Weights of a small GPT-style language model, trained from scratch on English Wikipedia: MLP 512 GELU.
Each number is 128 + 24 x the weight over its row's rms, rounded and kept within 0 to 255. Layers, rows and columns count from 0. The size above them is the row's rms in percent of the matrix's.

# layer 3 MLP up, 512x128, rms 0.0699, rows 346-372, columns 0-127
size [ 95 107  99  99  86 122 105 102 101 108  95 110  93 102 106  98 104  80  93  89  98  93 103 117  90 100  84]
[[129  83 115 142 115  82 111  97  86 163 131  90 102 172 145 156 116 140 148 105 140 128 121 109 157 140 124 121 103 136  85 128 106  90  91 176 139 156 127 128 128 119 132 152  85 153 154 135 109 131 178 118 105 148 108 153 117  82 179 170 106 139 170 109 108 161 118 116 122 155  74 127 133 141 117 148 132 180 124 123 113 138 133 104 160 105 127 124 126 166 113 148 152 136 137 163 108 151 158 145 110 120  96  94 107 112 142 158 143 162 102 133  98 102 118 122 132 124 151  94 165 104 136 126 133 138 141 132]
 [118 150 159 138 115  88 135  91 109 111 143 122 122 147 121 134 160 155 140 108 147 146 104 165 113 167 138  87 115 125 104 181 131 115 158  87 125 106 130 138 132  85 165 142  92 117 135 147 123 123 115 134 101 130  97 140 134 101 120 129 156 109 129 108 116 152 139 140 194 126 152 106 140 165 135 121 162 126 141 105 140 163 146  98  83 154 137 127 152 189 150  98 111 146 118 139 110 118 126  96 144 167 132 132 126 143 101 151 118 156 108  56 154 127 140 115 148  98 133 115 117  79 137 131 185 123 137 158]
 [104  97 175 142 123 134 136 114 127 127 178 162 124 122  95 111 138 126 115 157 118 114 134 146 104 147 110 140 153  83  67 182 161 149 111 142  96 127 131  87 110 167 164 142 117 175 147 101 123 105  91 162 115 126 126 111 124 160 137 139  80 111 147 151  98 155 103  92 135 143 123 130 129 169  93 167 130 148 132 127 122 155 110 121 133 103 115 130 108 152 143 112 117 123 154 116 116 144 142 146 140 167 139 142 152 126 143 114 136 168 128 142 128 109  69 136  77 128  96  97 112 112  99  86  99  98 132 122]
 [133  75 137 146 112 118 127 131 142 133 152 133 138 142  91 117 143 135 147 163  97 148 136 158 145 148 111 118 151 124 159 122 117 145 135 198 116 135 125 147 123 151 131 146 138 118 156 125 193 132 151 101  89 161 139 129 106 187 118 136 127 138  98  93  88 108 106 123  92 139 125 126 179 174 124 135 137 155 131 165 152 153 155 128 165 140 126 122 114 108 137 146 131 147 105 106 103 126  92 137 134 118 148 114 108 131  98 134  85 135 126 147 129 122 120  88 104 129 120 109  88 110 136  75 203 143 159 102]
 [ 96 146 146 112 116 165 135 143  96  95 151 122 109 172 139 138 120 121 128  95 112 104 120 102 120 182 168 116 134 125 145 107 106 121 135 158  95  69 121  90  95 169 152 100 131 150 134 129 128 151 143 148 122 139 142 124 159 125 125 158  97 113 104 104 123 115 144 135 141 161 129 125  96 153 119 114 151 121 165 118 169 122 116 131 127  94 139 100 129 166  74  99 134 147 111 148 111 125 188 168 151 149 119 172 128 128 130 133 126 158 107 114 120 122 106  87 124 122 134  97 186 141  95 103 157  73 133 142]
 [133 105 136 158 143 129 162  83 134 130 117 152 137 165 156 138 164 148 129  66 164  99 106 133  95 117 126 101 171 108 170 148 151 157 109 151 113 144 122 162 174 124 167 147 142 148 120  97 147 122 113 118 150 124  85  85 178 163 164 128 133 131 126 119 140 150  90 127 123 141 132 147 145 148 108  92 133 106 129 100 112 144  80 152 123 124 135 124 134 106 114 134 105 118  96 120 164 138 104 119 173 126 144 137 101 126 129 117 111  99 118 127  99 100 116 187  89 163 140 103 156  91 140 122 129 133 133  91]
 [165 131 109 173 146  88 151 165 135 149 152 153 118 118 101 120 153 142 135 106  89 136 113 165 133 124 149 132 167 126 121 170 134 143 136 127  74 134 128 106 115  74 142 128 132 165 155 156 135 162 100 133 140 101 122 123 175 141 136 127 134 122 116 149 123 128 108 150 127 151 179 127 140 172 132 122 113  99 106 128 113 139 143 120 121  72 140 130 107 141 145 141 105  67 130  77 127 140 122 119 180 138 162 121 115 152 120 111 126  81 118  92 128  83 166 127 112 124 127 109  98 124 103  90 132 131 183 110]
 [ 95 138 146 130 118 113 206  88 155 144 154 131 135 127  89 119 156 101 134 104  73 153 122 112 126 133 109 104 107 110 106 143 112 146 139 100 118  98 100 125 147 142 160 105 170 121 121 134 144 119 156 107 151 149 124 147 138 130  97 142 141 150 130 131  61 107  81 148 147 106 148 119 149 116 118 102 121 163 131 174 146 123 198 149 100 120 121  64 129 129 114 130 143 131 137 117 153 152 118 118 131 143 135 135 103 144 131 111 132 192 102 137 134  68 132 121  86 123 114 121 136 129 154 130 126 144 124 145]
 [ 74 146 109 147 147 121 119  97 114 163 133 143 137 145  80 154 155  88 111  98 111 155 133 188 126 126 134 134 145 127 144 121 109  90 137 137 126 111 134 134 148  81 118 133 125 141 145 128 117 125 143 164 140 131  89 137 160 129 132 146 132 134 181 144 104 122 146 150 157 152 111 120 116 130 135 106 128 147 103 132 141 137 138 128 101  99 124  92  72 132 102 120 127  84 105 136  89 147 126  69 154 115 137 120 108 140  99 102 142 121  83 125  59 125 139 175 118 204 120 149 115 100 124 118 125  95 127 132]
 [108 149 115 133 135 129 158 109 146 156 127 154 137 126 151 142 144 152 157  78 104 154 110 106 122 115 124 112 112 148 115 108 145  98 179 160 120 118 143 160 167 130 152 148  76 111 136  90 156 127 106 115 148 164  94  99  94 146 162  80 162 128 139 120  99 133 128 104 107 175 163 172 113 117 113 104 150 126  97 176 122 121 143  96 149 155  98 111 118 108 128 111 135 157 143 135 155 113 155 127 102 129 161 129 104 184 130 125 114 117 148  97 104 108 113 164  96 142 142 140  97 140 100  95 128 144  93  94]
 [ 72 136 154 147 141 109 117 128 120 129 129 183 138 142  89 105 136 128 131  84 122 171 144 125 106 137 114 113 138 131  92 128 138 137 130 113 124 156 103 150 131 143 144 142 184 146 173 113 146 135 159 169 137  99 110 106 173 157 133 132  94 126 110 139 150 119 155 138 125 142 111 105  88 127 125 118 122 129 105 130 162 158 165 123 113 144  99  81 102 142 143 129 150 113 153 129 150 146 141  81 175 121 139 129  96  92 130  78 111 155 127 122  52 171 151 100 101 112 155 139 119 134 134 111 151 136 110  94]
 [101 136 167 156 151  95 127 138 125 119 128 109 117 142 144 101 143 125 114 166  88  93 106 149 130 175 102 160  93  94 106 120 106 103 162 135 134 154 120 195 127 127 121 162 113 132 183 188 119 169 117 106  96 117 131 144 126 122 145 155  83 135 109 102 135 106 122 129 156 124  93 131 115 186 101 119 159 141 133 147 136 112 121 134 122 105 132 142 101 155 129 151  93 106  94 126 118  90  94  84 124 151 153 104 127 133  79 118 117 109 115 103 105 153 133 118 115 150 154 129 137 104 146 142 164 157 150 127]
 [114 133 157 127 163 148 149 133  86 115 142 100 136 100 125 142 169 115 139 140 110 112 126 173 116 155 152 139 102 134  83 143 130 119 169 118 143 143 101 123  99 130 103 117 112 124 135 131 133 120 146 185 138  95 123 128 133 166 142 119 160 163 141 146 121 160 145 142 138 159 101 108 133 165 151 136 138 163 119  76 149 106  96 116 112 118 152  97  94 191  66 103  96 113  75 103 109  93 128 123 153 112 136  94 136 146 110 111 111 166 122 108  88 135  81 119 109 101 125 107 152 135 102 141 125 136 103 143]
 [125 129 111 184 124 134 185 139 127 169 152 152 149 131 102 128 149 113 129  82 110 161 121  84 133 161 125 137 145 129 127 114 125 136 128 104 111 102 107 136 176 120 150 160 141 140 162 154 127 144  96 124 122 127  67 140 134 148 163 151  88 148 155 126 126 131  75 107 124 147 129  95 115 129 101 125 139 155 136 149 161 127  93 115 155 125 137 145 125 131  94 108 129 180 108 167  98 135 148  99 142 132 159 126 109 125 103 141 137 154 136 121  71 116 126 145 133 154 139  95  99  85 189 126 155  85 116 122]
 [161  91 107 122 134 141 147 172 118 127 149 144 156 173 150 149 120 137 144 126 135 131  90 166 106 142 109  97 147 139 152 107 154 104  96  99 164 112 120 160 181 146 150 141 122 148 116 112 130 135 112  78  96 144 103 183 125 119 116 143  87 106 172 160 164 131 125 154  96 160 104 157 127 100 133 145 153 116 151 164 138  88 120 116 140 135 101 112 129 146 121 118 111 134 144 165  99 133 141 137  99 131 125 103 101 106 109 108  87 131 160 156  64 139 132 147  98 137 153  84 133 114 154 133 127 149 148 105]
 [ 66 110 151 134 156 106 146 104 132 140 137 165 118 161 102 128 123  97 116  93 138 147 152 116 108 147 126 129 131 115 126 117 154 137 132 156 132 152  89 123 124 116 159 135 165 146 106 162 132 126  99 127 159 143 112 128 153 183 111 144 164 136 149 132  84 107 134 111 166 123 169 177 117 122 134 106 133 123 125 121 153 104 127  95  85 107 154 100 128 142 108  82 164 112 173 138 126  85 104  88 110 105 104  87 121 134  83 122 134 104 150 127 108 130  97 119  78 111  84 115 116 163 135 104 118  92 145 149]
 [109 108 138 167 147 139 126 100 145 120 122 167 159 161 151 111 123  79  93 159 102 166 103 105 146 176 136 102 106 156  77 134 117 131 172  79 114 136 122 119 106  95 140 121 124 124 190 103  93 125  88 157 139 120 109 130 141  91 127 103 154 116 113 128  97 144 106 135 152 135 107 158 126 149 164 117 173 132 126 145 107 113 180 147 169 152 127 116 126  94  97 155 105 101 119 139 137 125 103 130 112 158 163 128 139 144 139 101 167 148 126 113 141 110 131 133 136 111 159  77 101 132 139 140 131 115 105 153]
 [ 90 135 127 129 133 143 111 120 150 169 142 158 113 204 150  90 140 148 148  63 136 122 122 128  99 127 147 123 127  84 140 175 144 111 133 145 112  96 138 134 114 115 114 121 170 101 128 119 147 203 103 123 129 136 135 150 116 161 159 142 113 130 173 115 105 128 130  92 117  91 130 181 162 120 111 102 112 126 140 122 164 119 144 127 106 120 152  97 115 170 130  82 107  98 144 115 135 110 163 100 128 162 138 109 150 118 141 115 131  91 123 145 124 128 168 138 142 150 128 112 121 132 108  94 132 172 158 124]
 [124 133 121 108 149 122 147 114 105 108 123 138 112 140 132 170 132  91 131 108 129 143 147 120 124 115 138 137 113 152 109 158 159 111 156 106 130  86 111 112 107 167 146 116 128 141 149 180 134 166 132 161 130 156  99 138 164 106  95 165 151 143  93  64 112 144 118 126 152 121 152 132 111 136 120 167 117 112  92  85 150 112 109 111 101  84 150 121 122 162 120 160 164 122  68 108  92 150 170 101 113 126 132 136 146 139 106 164  90 158 120 146 101 147 106 138 106 182 137  94 110  96 113 137 116 111 165 117]
 [113  91 135 154 134 138  84  98 134 133 105 140 117 147 119  97 157 101 120 128 113 141  88 142 114 163 123  93 118  79 144 124 174 127 113 138 128  90 150 123 153 116 147 121 111 155 137  91 117 101 164 129 159 155  96 159 171 125 132 114 123 116 159 173 140 181  80 127 134 121  99 147 131 142 137  96 161 140 119 102 107 114 106 106 169 173  81 129 165 127 124 171  95 115 116 137  98 108 135 139 144 172 123 121 153 150 123  97 101  95 111 155 119 149  81 135 105 148 156 131 140 122  95 139 120 125 163 136]
 [100 116 140 103 135 144 129 122  73 145 116 182 153 176  95 113 127 149 103 126 130 132 144 105 135 146 128 130 115 153 143 108 107 114 107 140 120 118 148 116 136 113 171 125 107 134 125 127 150 122 138 117 104 193 116 121 140 106 134 144  98 132 115 147 140 127 143 148 126 180 122 182  90 150 101 131 158 146 148 121 146 118 163 119 139 186 126 145 103 145 127 110 170 124 123 160 151 154 111 148 126 137  85 138  87 131  99  93 109 162 122  62 120 128 116 162 120  93 173  99 135 115 142  79 147 102 160 149]
 [122 124 148 150 141 123 153 118 135 168 136 133 135 134  59 130 190 142 150  97 118  93 143 119 138 129  73  97 127 127 129 146 121 121 114  75 146 152 128 124 153  78 125 129  89 170 111 129 152 115 114 155 143 105 148 132 131 160 143 128 100 127 127 150 163  96 139 142 174 128 180 117 160 160 137 111 173 173 146 158 105  96  93  89 105 141 132 143 134 113 133 106  95 126  83 165 136 116 151  98 127 171 127  93 153 107 125 107 105 157 126 107 124 135 103 111 154 118 106 118 128 150 135 132 126 153 134 145]
 [136 101 136 131 130 150 115 127  83 118 167 140 114 108 118  84 103 151 133 126 155 134 120 137 124 135  87 122  93 140 166 149  93 119 148 128 162 161 134 129  99 148 125 131 140 123 143 139 129 129 140  95  75 139 115 124 120 166 176 148  99 131 156 122 105  99 120 117 160 132 121 144 155 128  98 105 141 176 126 103 137 131 107 121  65 102 131 120  76 144 149 138 130 148 162 159 108 122 135 109 186 118 119 111 105 135 101  94 130 124 131 116  76 157 140 154 100 201 119 134 141 144 160 118 143 154 157 173]
 [ 75 107 127 151 133 108 168  87 106 171 159 122 185  87  96 111 117 102  95 119 167 164 101 121  89 116  76 128 175 133 115 138 112 124 149 101 149 119 125 147 145 132 160 102 106 124 131 149  89 156 141 130 120 144 120 110 141 131 126 117 106 130 120 135 139 141 108 103 141 134 165 120 169 162 144 115 136 142 122 125 100 117 103 124  68 125 123  85 109 137 137 140 174 149 127 140 140 115 123 108 164 139 149 103 148 141 117 121 104 156 104 105 139 134 153 129  78 160 115 117 160 111 171  96 153 104 159 104]
 [114 144  66 108 132  99 151 122 134 141 131 164 133 110  81  94  94 101  91 129 154 138 125 196  94 183 159  90 134 116 128 140 118 136  94 105 134  75 127 131 143 116 165 125 128 144 163 194 147 157 133 125 113 117 105 107 142 138 147  90 127 100 123 133  87 108 125 101 139 129 159 101 119 121 141 100 139 123 115 144 126 131 126  81 131 129 147 145 161 174 115 131 137 144 139 111 165 128 100  91 142 177 124 138 122 125  98 142 122 120  83 100 112 138 119 131 128 157 125 126 150 130 140  96 163 122 162 128]
 [149 126 120 123 132 107 138 144 107 127 131  94 121 138  95 124 185 127 140 167  86  99  98 156 122 146 138 121 105 125 125 178 126  90 153 114 144 154 110 124  94 143 129 104 163 133 165  87 121 155 137 107 141 165 137 152 158 102 143 173 153 162 149 100 149  94 117 131 141 125 128  96  88 117 134 121 120 110 111  93 128 120 166 130 117 158 106 160 114 115 118 151 141 163 109 130 108  76 103  95 122  83 129 117 144 178  88 135 139 101 123  80  81 107 143 150 132 146  95 116 134 138 130 155 170 136 143 111]
 [100 128 153 106 122  81 100 150  79 105 128 117 137 115 133  87 103  91 145  84 144 176 134 165 145 125 124 116 121 125 115  99 123 114 118 128 110 138 132 146 104 117 149  87 138 161 147 107 141 154 113 136 135 132 149 113  93 147 105 177 131 163 139 132  77 125 164 113 126 134 163 143 120 147 178 136 110 133 180 113  91 133 184 139  86  82 104 129 137 111 143 112  99 145 141 148  95 115 106  88 116 124 132 135 143 156 127 149 120 153 185 139 136 127 147 135 118 127 115  95 106 109 178 108 117 143 104 157]]
# layer 3 MLP down (transposed), 512x128, rms 0.0451, rows 346-372, columns 0-127
size [ 99 105 100  93  93 110 106  97  99  99  94 122  90  98 104  98 100  86  96  94  96 102  98 119  88  92  97]
[[ 97  79 120 131 121 123 147 123 131 142 136 126 155 169 120 155 105 121 154 115 117 118 121 115 130 126 115 153 134 125 135 144 115 110 137 141 126 138 142 147 135 126 133 120 135 130 124 105 107 149 146 104 178 144 171  84 160 126  80 144 109 109 132 118 151 112  92  81 148  89 166  84 119 168 152 131 120 119 138  99 209 157 124 128  98 135 145 127 115 100 120 120 152 131 157 115 100 106 140 104 120  98 132 118 156  96 109 177 117 151 134  96 139 143 186 101 149 171  89 173 140 114  93 116 116  99 115 165]
 [128 169 143 131 151 103 122  77  83 128 155 125 127 127 128 136 109 127 141 122 154  93 108  93  92  97 161 147 120 110  98 157 128 112 126 123 126 151 120 140 101 162  93  95  77 118 137 148 114 148 141 167 183 119 173 144 100 125  99 149 119 105 115 137 115 121 103 123  88 128 172 143 141 130 156 123 102 151 144 148 128  76 154 171 105 121 116 104 119 119 192 103 186 139 152 177 125  97 106  89 146 113 137 156 149 134 147 117 155 147 127 128 163 124 118 132 122 113 115 152 113 121 112 110 136 138 150 102]
 [130 128 156 138 104 145 161 148 131 123 104 136 153  91 188 154 125 124 128 135 119 102 126 105 111 124 132 135  80 163 143 118  76 105 177 139 114 132  85 148 140 148 110  78 125 149 124 136 126 154 132 125 125 152 157 149 159 157 106 151 129 124 110 148 125 114 106  96 127 118 127 122 143 118  93 126 166 170  68 104 101 136 108 131 158  77 153  99 148 167 124 150  95 151 113 117 132 107 124 157 138  99 114 115 135 102 131 138 153  76 122 101 152  96 148 139 103  90 122 148 178 161 139 133 154 119 112 166]
 [143 148 152 109 103 112  82 124 109 120 162 159 136  67 134 114 143 130 145 116 120 137 120 101 155 165 143 121 155  92 132 101  76  98 157 177 108 137 114 141 102 111 111 111 135 147 111 119 126 113  98 122 121 131 144 115 161  71 114 102 141 130 107 164 157 148 125 121 132 136 105 139 154 111 127 101 161 129 106  99 162 129 157 161 153 133 153 121 121 124 118 158 146  77 129 121 119 169 134 129 170 168  84 101 149 154 151  93 122 141 128 132 114 138 104 179 154 137 140 114 146 171 128 109  93 133 137  72]
 [156  95 107 166  91 153 137 119 176  84  77 116 173 105 108 146 155 116 113 163 113 133 132 138 152 106 105 145 120 122 141 178 122 143 142 142 156 163 172 132 195 123  86 137 128 131  76 115 140 104 170 147 128 114 156 165 130 113 143 112 159 118 141 124 147 162 106 147 142 127 107 114 112 107 119 120 105 131 140  93  82 148 115 136 127 133 153 135 114  88 131 120 113  86 128 161 142 147 113  95  93  90 166 132 137 156 105 109 171 113 116 108 104 127 112 131 114 102 130 133 147 140  95 112 106 113 128 136]
 [118  99 153 135 115 145 141  99 110 135 195 167  95 166 166 138 105 164 134 113 150 153 147 140 106 139 156 158 172  68 130 107 149 108 123 149 155 128 159  94  98 141 163 143 133  89 127 128 144 152  79 130 137 135 145 143 133 120 139 103 137 128 128 116 160 163 137 115 157 126 104  98 132 104 131 129 124  88 152 136 162 136 129 120 131  95 109 124 119 128 181 102 142 171  81 112 120 119 139 102 121 153 149 109 128 114  65 143 117 105  92 138 135 133 125 133 133 109  70 144 129 127  71 121 129 108 119 124]
 [145 200  86 195 126 107 122 128 124 137 157 105 140 120 126 139 127 114 124 145 116  84 134 111 123 156  86 153 148  85  98 117 162 137 108 142  97 132 140 131 120 144  98 137 143 101 143 111 130 139 118 147 167 185 121 142 125 154 127 126 125 109 137 100 152 141 107 119 124  57 115  88  96 144 158 136 126 125 112 144 134 132 123 137 107  97 169  73 103 121 186 156 157 120 160 156  98 111 130 150 124 132 135 125 131 150 113 155 132 111 102 101 110 172 129 134 128 157 131 107 155 110 123  79 125 138 137 143]
 [152 185 107 158 147 133 177 110 115 101 108 129 122 148 190 161 165 153  97 149 134 138 104 137  85 144 112 186 147 145 146  92 130 112 115 144 154  84 147 129 137 131 112 149  99 115 156 100 132 101 106  76 139  99 133 136 138 164 137 112 115 129 107 149  98 127 163 111 130 109 121  94 109 102 120 147 136 108  98 103 140 140 109 159 109 158 131 116 121 162 139  95 102 128 147 165 112 140 134 173  82 155 120 130 161 148 122 127 120 141 147 144 114 115 108 121 152 130 128 127  84  63 130 131 113 130 108 142]
 [116 140 129 113  82 156 118 110 123 108  93 101 129 111 139 135  92 151 111 138 141 124 121 122 127 110  91 125  83 140 124 119  85 182 165 117 106 154 127 103 136 146 145  70 119 108 104 142 145 149 145 167 177 110 166 123  88 143 107 128 113 166 138 120 134 146 104 157 148 120 138 118 125 112 163 129 127 122 149 124 115 112 141 115 155  84 148 153 136 134 168 125 131 154 172 115 151  93  80 104 119 117  91 148 149 100 140 150 112 185 169 148 163 120 144 110 140  81 101 154 117 139 132 125 107 178 136 119]
 [126 143 162 124 139 129 118 154 101 100  99 149 137 105 149 114 129 103 121 172 141 122 122 152 104 181 148 140 171 111  96  97 129 176 101 116 120 174 130 113 137 147 143 149 132 145 117 114 107 127 136 104 183 117 105 146 107  53 158 172 129 131 119 171  97 109 143  83 120 108  99 109 102 119 156 126 123 136 138 115  94  92 150 127 164 143 121 168 167 120 157 106 138 124 148 167 103 113 108 148  96 127 152 106 101 123  80 148 157 119 119 147 147  97 138 123 127 141 117 172 113 107 109 134 116 151 121 112]
 [175  66 116 115 131 126 154 127 134 114 158 139 129 138 110 118 110 129 133 150 181 141  65 126  81 134 123 172 136 110 153 162 121 130 120 109 109 123 125 107 128 148  88  99 174 137 121 114 142 122 153 113 103 125 182 126  84 114  98  76 132 123 140 105 156 130 131 113 137 118 130 147 163 112 119 132 102 116 122 122 103 109 138 119 157 120  88  91 108  77 113 115 121 166 117 147 133 134 145 121 120 161 125 159 140 195 175 106 150 108 145 118 168 157 141 121 178 128 145 131 124 109 120 133  99 127 139 154]
 [159 129 129  91 131 162 126 126  96  99 125 103  90 118 132 104 131 116  97 168 108 122 138 102 144 144 123 178 122 124 121 106  95 147 137 126 104 150 150 160 135 144 112 108 112 118  99 120 117 144 132 143 160 103  86 183 133 117 143 113 148 169  87  93 154 162 165 116  80 115  90  90 127 131 141 125 113 115 161 129  98 165 121 139 118 144  93 166 142 160 157 103 111 123 162 157 154 138 130  80 169 137 123 105  95 179 125 124 166 137 150 105 113 121 139 147 108 139 147 120 135 114 117 125 185  94 140 129]
 [151  69 149 153 126 114 132  83 149 136 106 128 104 147 143 117 109 171 154 127 100 128 127 103  86 129 155 114 129 110 103 111 140 125 116 178 113 145 131 153 115  90 135 136  95 107 122 153 108 162 143 143 129 144 123 116  88  65 158 106 130 153 105  99  95 147 148  90 150 173 162 131 109 142 147 135 107 107 137 152  88 140 134 144 129 133 102 117 129 139 159 129 179 120 161 112 168 137 129 132  88 170 169 114 128 145 120 161 129 140 109 164 143 113 126 152 124 132  95 133  95 101 151  85 165 116 101 122]
 [ 74  88 113 155 155 127 133 132  86 143 149 127 207 148 147 160 147 138 139 108 107 110  86 128 112 120 133 108 108 107 126 142 139 142 133 130 118 125 124 128 123 115  80  94 118 162 133 131 129 169 111 172  95 140 125 128 127 129 144 161 144 171 145 101  97 137 124 147 151 133 116 127 118 164  85 137 129 169 144 106 135 125 112 146  89  96 140 106 119 146 138 162 119 185 118 134  89  91 149 119 122 118 139 155  94 133 119 157 119 121  97 136  94 136 166 137 112 168 150  96  95 102 177 103 148 101 111 134]
 [ 89 119 172 108 103 113 138 117 145 103 147 185 128 123 113 146 108 127 125 160  76 159 152 139 137 156 100  95 152 146 129 124 134 106 145 145 135 116 121 112  87 149 131 110 159 150  97 107 106 181 110 146 131 101 134 160 135 153 143 125 129 154 113  97 120 101 130 176 119 104 167 129 130 137 145 148 161  96 120 103 143 181 140 152 155 107 142 150 156 126 126 126 140 112  91 118 165  71 132  95  91  91 130 125 136 124 153 129 151 124  83 118 137  99 146 133 115  97 140 126  80 100 138  97 128  97 174 136]
 [128 130 103 144  91 148 122 189 145 136 128  99 145  98 149 178 141 126 125 156 116 123 108 125 107 112 102 124 146 158 131 125 149 137  80 105 145 143 113 115 194  82 145  97 102 107 152 117 152  96 130 163 124 148  95 140 140 132 126 141 131 115 134 161 132 122 122  99 133  82 140 147 125  72 157  85 146 207  90 129 123 143 121 146 139 131 137 119 114 146 114 142 144 112 141 108  94 133 127 141 119 128 175 134 135 125 109 116 143 107 148  59 177 150 115 118 124 111  96 119 171 130 121 121 130 147 114 106]
 [128 189 123 145 113 143 148 109 129 120 145  67 102 140 120 110 135 103 144 120 117 136 130 137  99 125 152 134  94 118 158  98 125 116  83 150 149 149 135 159 111 151 113 110 125 128  91 177 141 163 114  84 146 155 141 105 135 134 118 149 118  88 129 151 114 155 134  76  99 124 144 162 116  66 120 143 107 143 144 165 101 103  87 140 133 119 139 152  98  94 156 109 141 157 152 164 100 118 110 192 117 133 135 121 111 120 185 164 139 128 136 106 111 129 167 133 119 143 104  99 137 112 151 137 114 117 148 154]
 [127 158  96 123 105 172 143 124 132  91 130 107 102 126 149 138 141 134  69 144 135 132 114 119 175 132  78 162 132 176 131 136 130 134 122 131 141 102 162 130 154 115 128 136 139 104  89 130 149  65 162 115 131  97 109 127 136 124 107 137 138 149  97 107 154 151 105 176 136 137  92 113 153  98 149 131  86  85 148 126 142 134 121 171 119  87 137 162 107 145 160 131 121 116 121 158 115 122 130 107 139  90  94 106 120 180 150 129 114 148 122  74 111 143 140 145 166  97 134 154 121 122  91 140 103 164 152 119]
 [137 104 161 127 112 123 119 159 153 164 148 138 149 151  91 118 144 113 131 145 104 154 141 126 103 101 113 110 179 147 140 142 108 136 113 117 141 127 158 149 117 120 142 140  92 155  91 143 150 145 141 132  70 130 171 127  82 134 186 123 143  93 127 112 145 123 180 129 101 158 146 107 126 112 104 108 145 148 124 137 157 140 106 112 112 137  78 128 120  86 151 115 114 111 120 131 146 162 105 147  91 104 127 108 127 124 119 103 135  90  86 116 115 110 109 175 119 149 117  94 182 162 149 162 120 160  72 123]
 [145 125 135 125 122 117 139 112 150  96  92 179 114 114 157 120 100 125 144 122 141 129 147 141  90 163 167 152 120 163 112 107 135 141 162 112 161  96 168  93 140  90  98 164 198 140 128 110 121 119 130  92 146 128 139  91  99 123 114 151 135 114 132 136 102 183 163 111 121 117 162  83  96  94  95 122  76 127 131 132 154 131 111 149 102  98 163  80 119 152 125 137 144 150  90 184 159 102 124 112 115 159 133 150 158 109 120 143 138 133 134 136 126 125 124 108 141 146 158 118 112  97 112 126 130 138 101 134]
 [125 135 114 145 120 115 124 135 107 108 127 107 131 108 111 124 160 159 126 120 113 139 127 152 128 147 115 125 162 122 126 128 123 158 134 106 120 110 145 136 128 113 116 110  96 150 121  93 133 135 184 123 147 133 140 121 124 151  92 162 113 151 112 114 135 187 137 121 160 148 140 145  91 156 153 141 152  96 150 128 102 107 158 138 142 151 140  88 108 105  92 150  94  63 142 112  74 133 105 146 120 152 110 124 129 156 160 138 121  98 116 166  81  74 147 179 150 138 146 148 155 139  96 147  78 126  57 141]
 [149 131 125 157 102 100 113 131 132 125  86 101  95 119 166 188 138 145 134 140 101 139  89  94 106 114 161  96 128 151 126  99  76 149 121 170 118 144 136 131 184 120 106 160 181 103 128 135 132 160 139 108 129 155 130 123 120 150  93 120 135 143 148 115 124 139 105 136 122 156 106 173 153 152 109 134 100 102  87 143 100 126 127 121 119 101  99 159 133 129 159 143 114 114 144  70 115 129 138 121 127 108 100 200 149 133 164 141 100  91 136 132 109 149 134 135 146 133 143 151 109 117 138 170 143  90 105 119]
 [122 117 115 118 136 135 130 150 130 127 122 138 110 115 154  99 131 118 159 107 125 171 131 121 146 132 133 138 132 139 115 135 117 163 125 186 150  74 128 129 143 126 115 147  70 120 140 122 184 125  85 170  79 119 122  94 167 131 112 138 144 150 130 123 134 124 150 110  77 146 101 118 159 143 118 144  82 158 144 129  60 127 157 113 151 131 123 128 145 104 113 121 170 160 102 140 108 148 118 111 123  97  93 131 108 107 108 128 128 132 119 133 102  98 147 146 134  98 157 160 128 125  98 202 143  86  95 161]
 [ 98  94  91 152 152 160 121 122 141 143  99  95 136 120 150 125 100 107 143 152 174 144 158 110 151 116  95  85  95 118  98 119 121 140 114 125 132 138 134 137 112 136 166 148  75  92 142 192 106 112 137 156 107 122 161 122 120 160 105 134 117 139 146 130 132 145  98 122 148 179 167  94 112 127 128 117 147 138 141 128 118 103  96 103 143 110 124 110 126 125 114 109 125 151 130 115 120 157 163 120 178 166 123 148 163 129 144 103  93 114  88 152 134 160 126 115 144  75 129 115 193 135 166  91 109 117 118 137]
 [ 91 108 117 107 173 129 154 135 127 140 144  87 104 129 168 124  94 115 134 140  78 133 180 156 120 127 115 137 173 107 177 163 137 175  85 155 115  98 150 115 129 138 114 103 128 114 126 111 119 133 133 119  96 147  84 138  85 131 113 136 120 144 126 123 111 115 175 126 150 120 143 164 110  85 121 144 103 113 140 177 114 151 127 112 134 134 109 105 132 110  98 127 156 141 105 136 120 178 107 182 132 126 167 141 130 109 159 140 116 114 164 172 140  95 111  91 167 108 104 134 109 118  97 106 122 114 151 137]
 [128 103 142 118 114 123 148 122 152 124 158  87 122 114 161 157 113 135 133 123  93 176 124  73  98 149 122  97 130  96 148 123 128 188  96 189 133 115 139 136 134  84 117 125 120 144 125 137 179 130 124 155  99 117 112 129  88 116 156 147 145 153 103 105 105 139 166 136 113 153 141 135 144 134 159 160 139 101 158 146 150 139 143 147 114 135 123 131 124  91 170 145  86 123 137 106 108 125 148  76 117 155 115  83 153 125 113 152 120  76 127 143 131 106  78 128 104 145  96 122 100 132 118 135 147 171 145  92]
 [173 149 114 126 120 177 148 139 155 122 156 119 121 148 119 134 125 126  80 155 148 118  87 131 150 127 104 161 158 131 117 160 147 125 110 133 140 133 152  86 134 147 110 141 123 102 124 120 127 125  81 128 121 177 109 160 126 131 118 117 149  79 109 111 158 143 124 170 131 101 163 121 122  95 109 134  89 130  98 104 140 127 119 139 145 127 154 166  92  97 102 115 166 117 131 126 132 120  92 128 140  98 150 127 127 119 108  88 148 115 157 120 165 110 100 103 155 136 135 147 113 142  56 167 107 157 199 109]]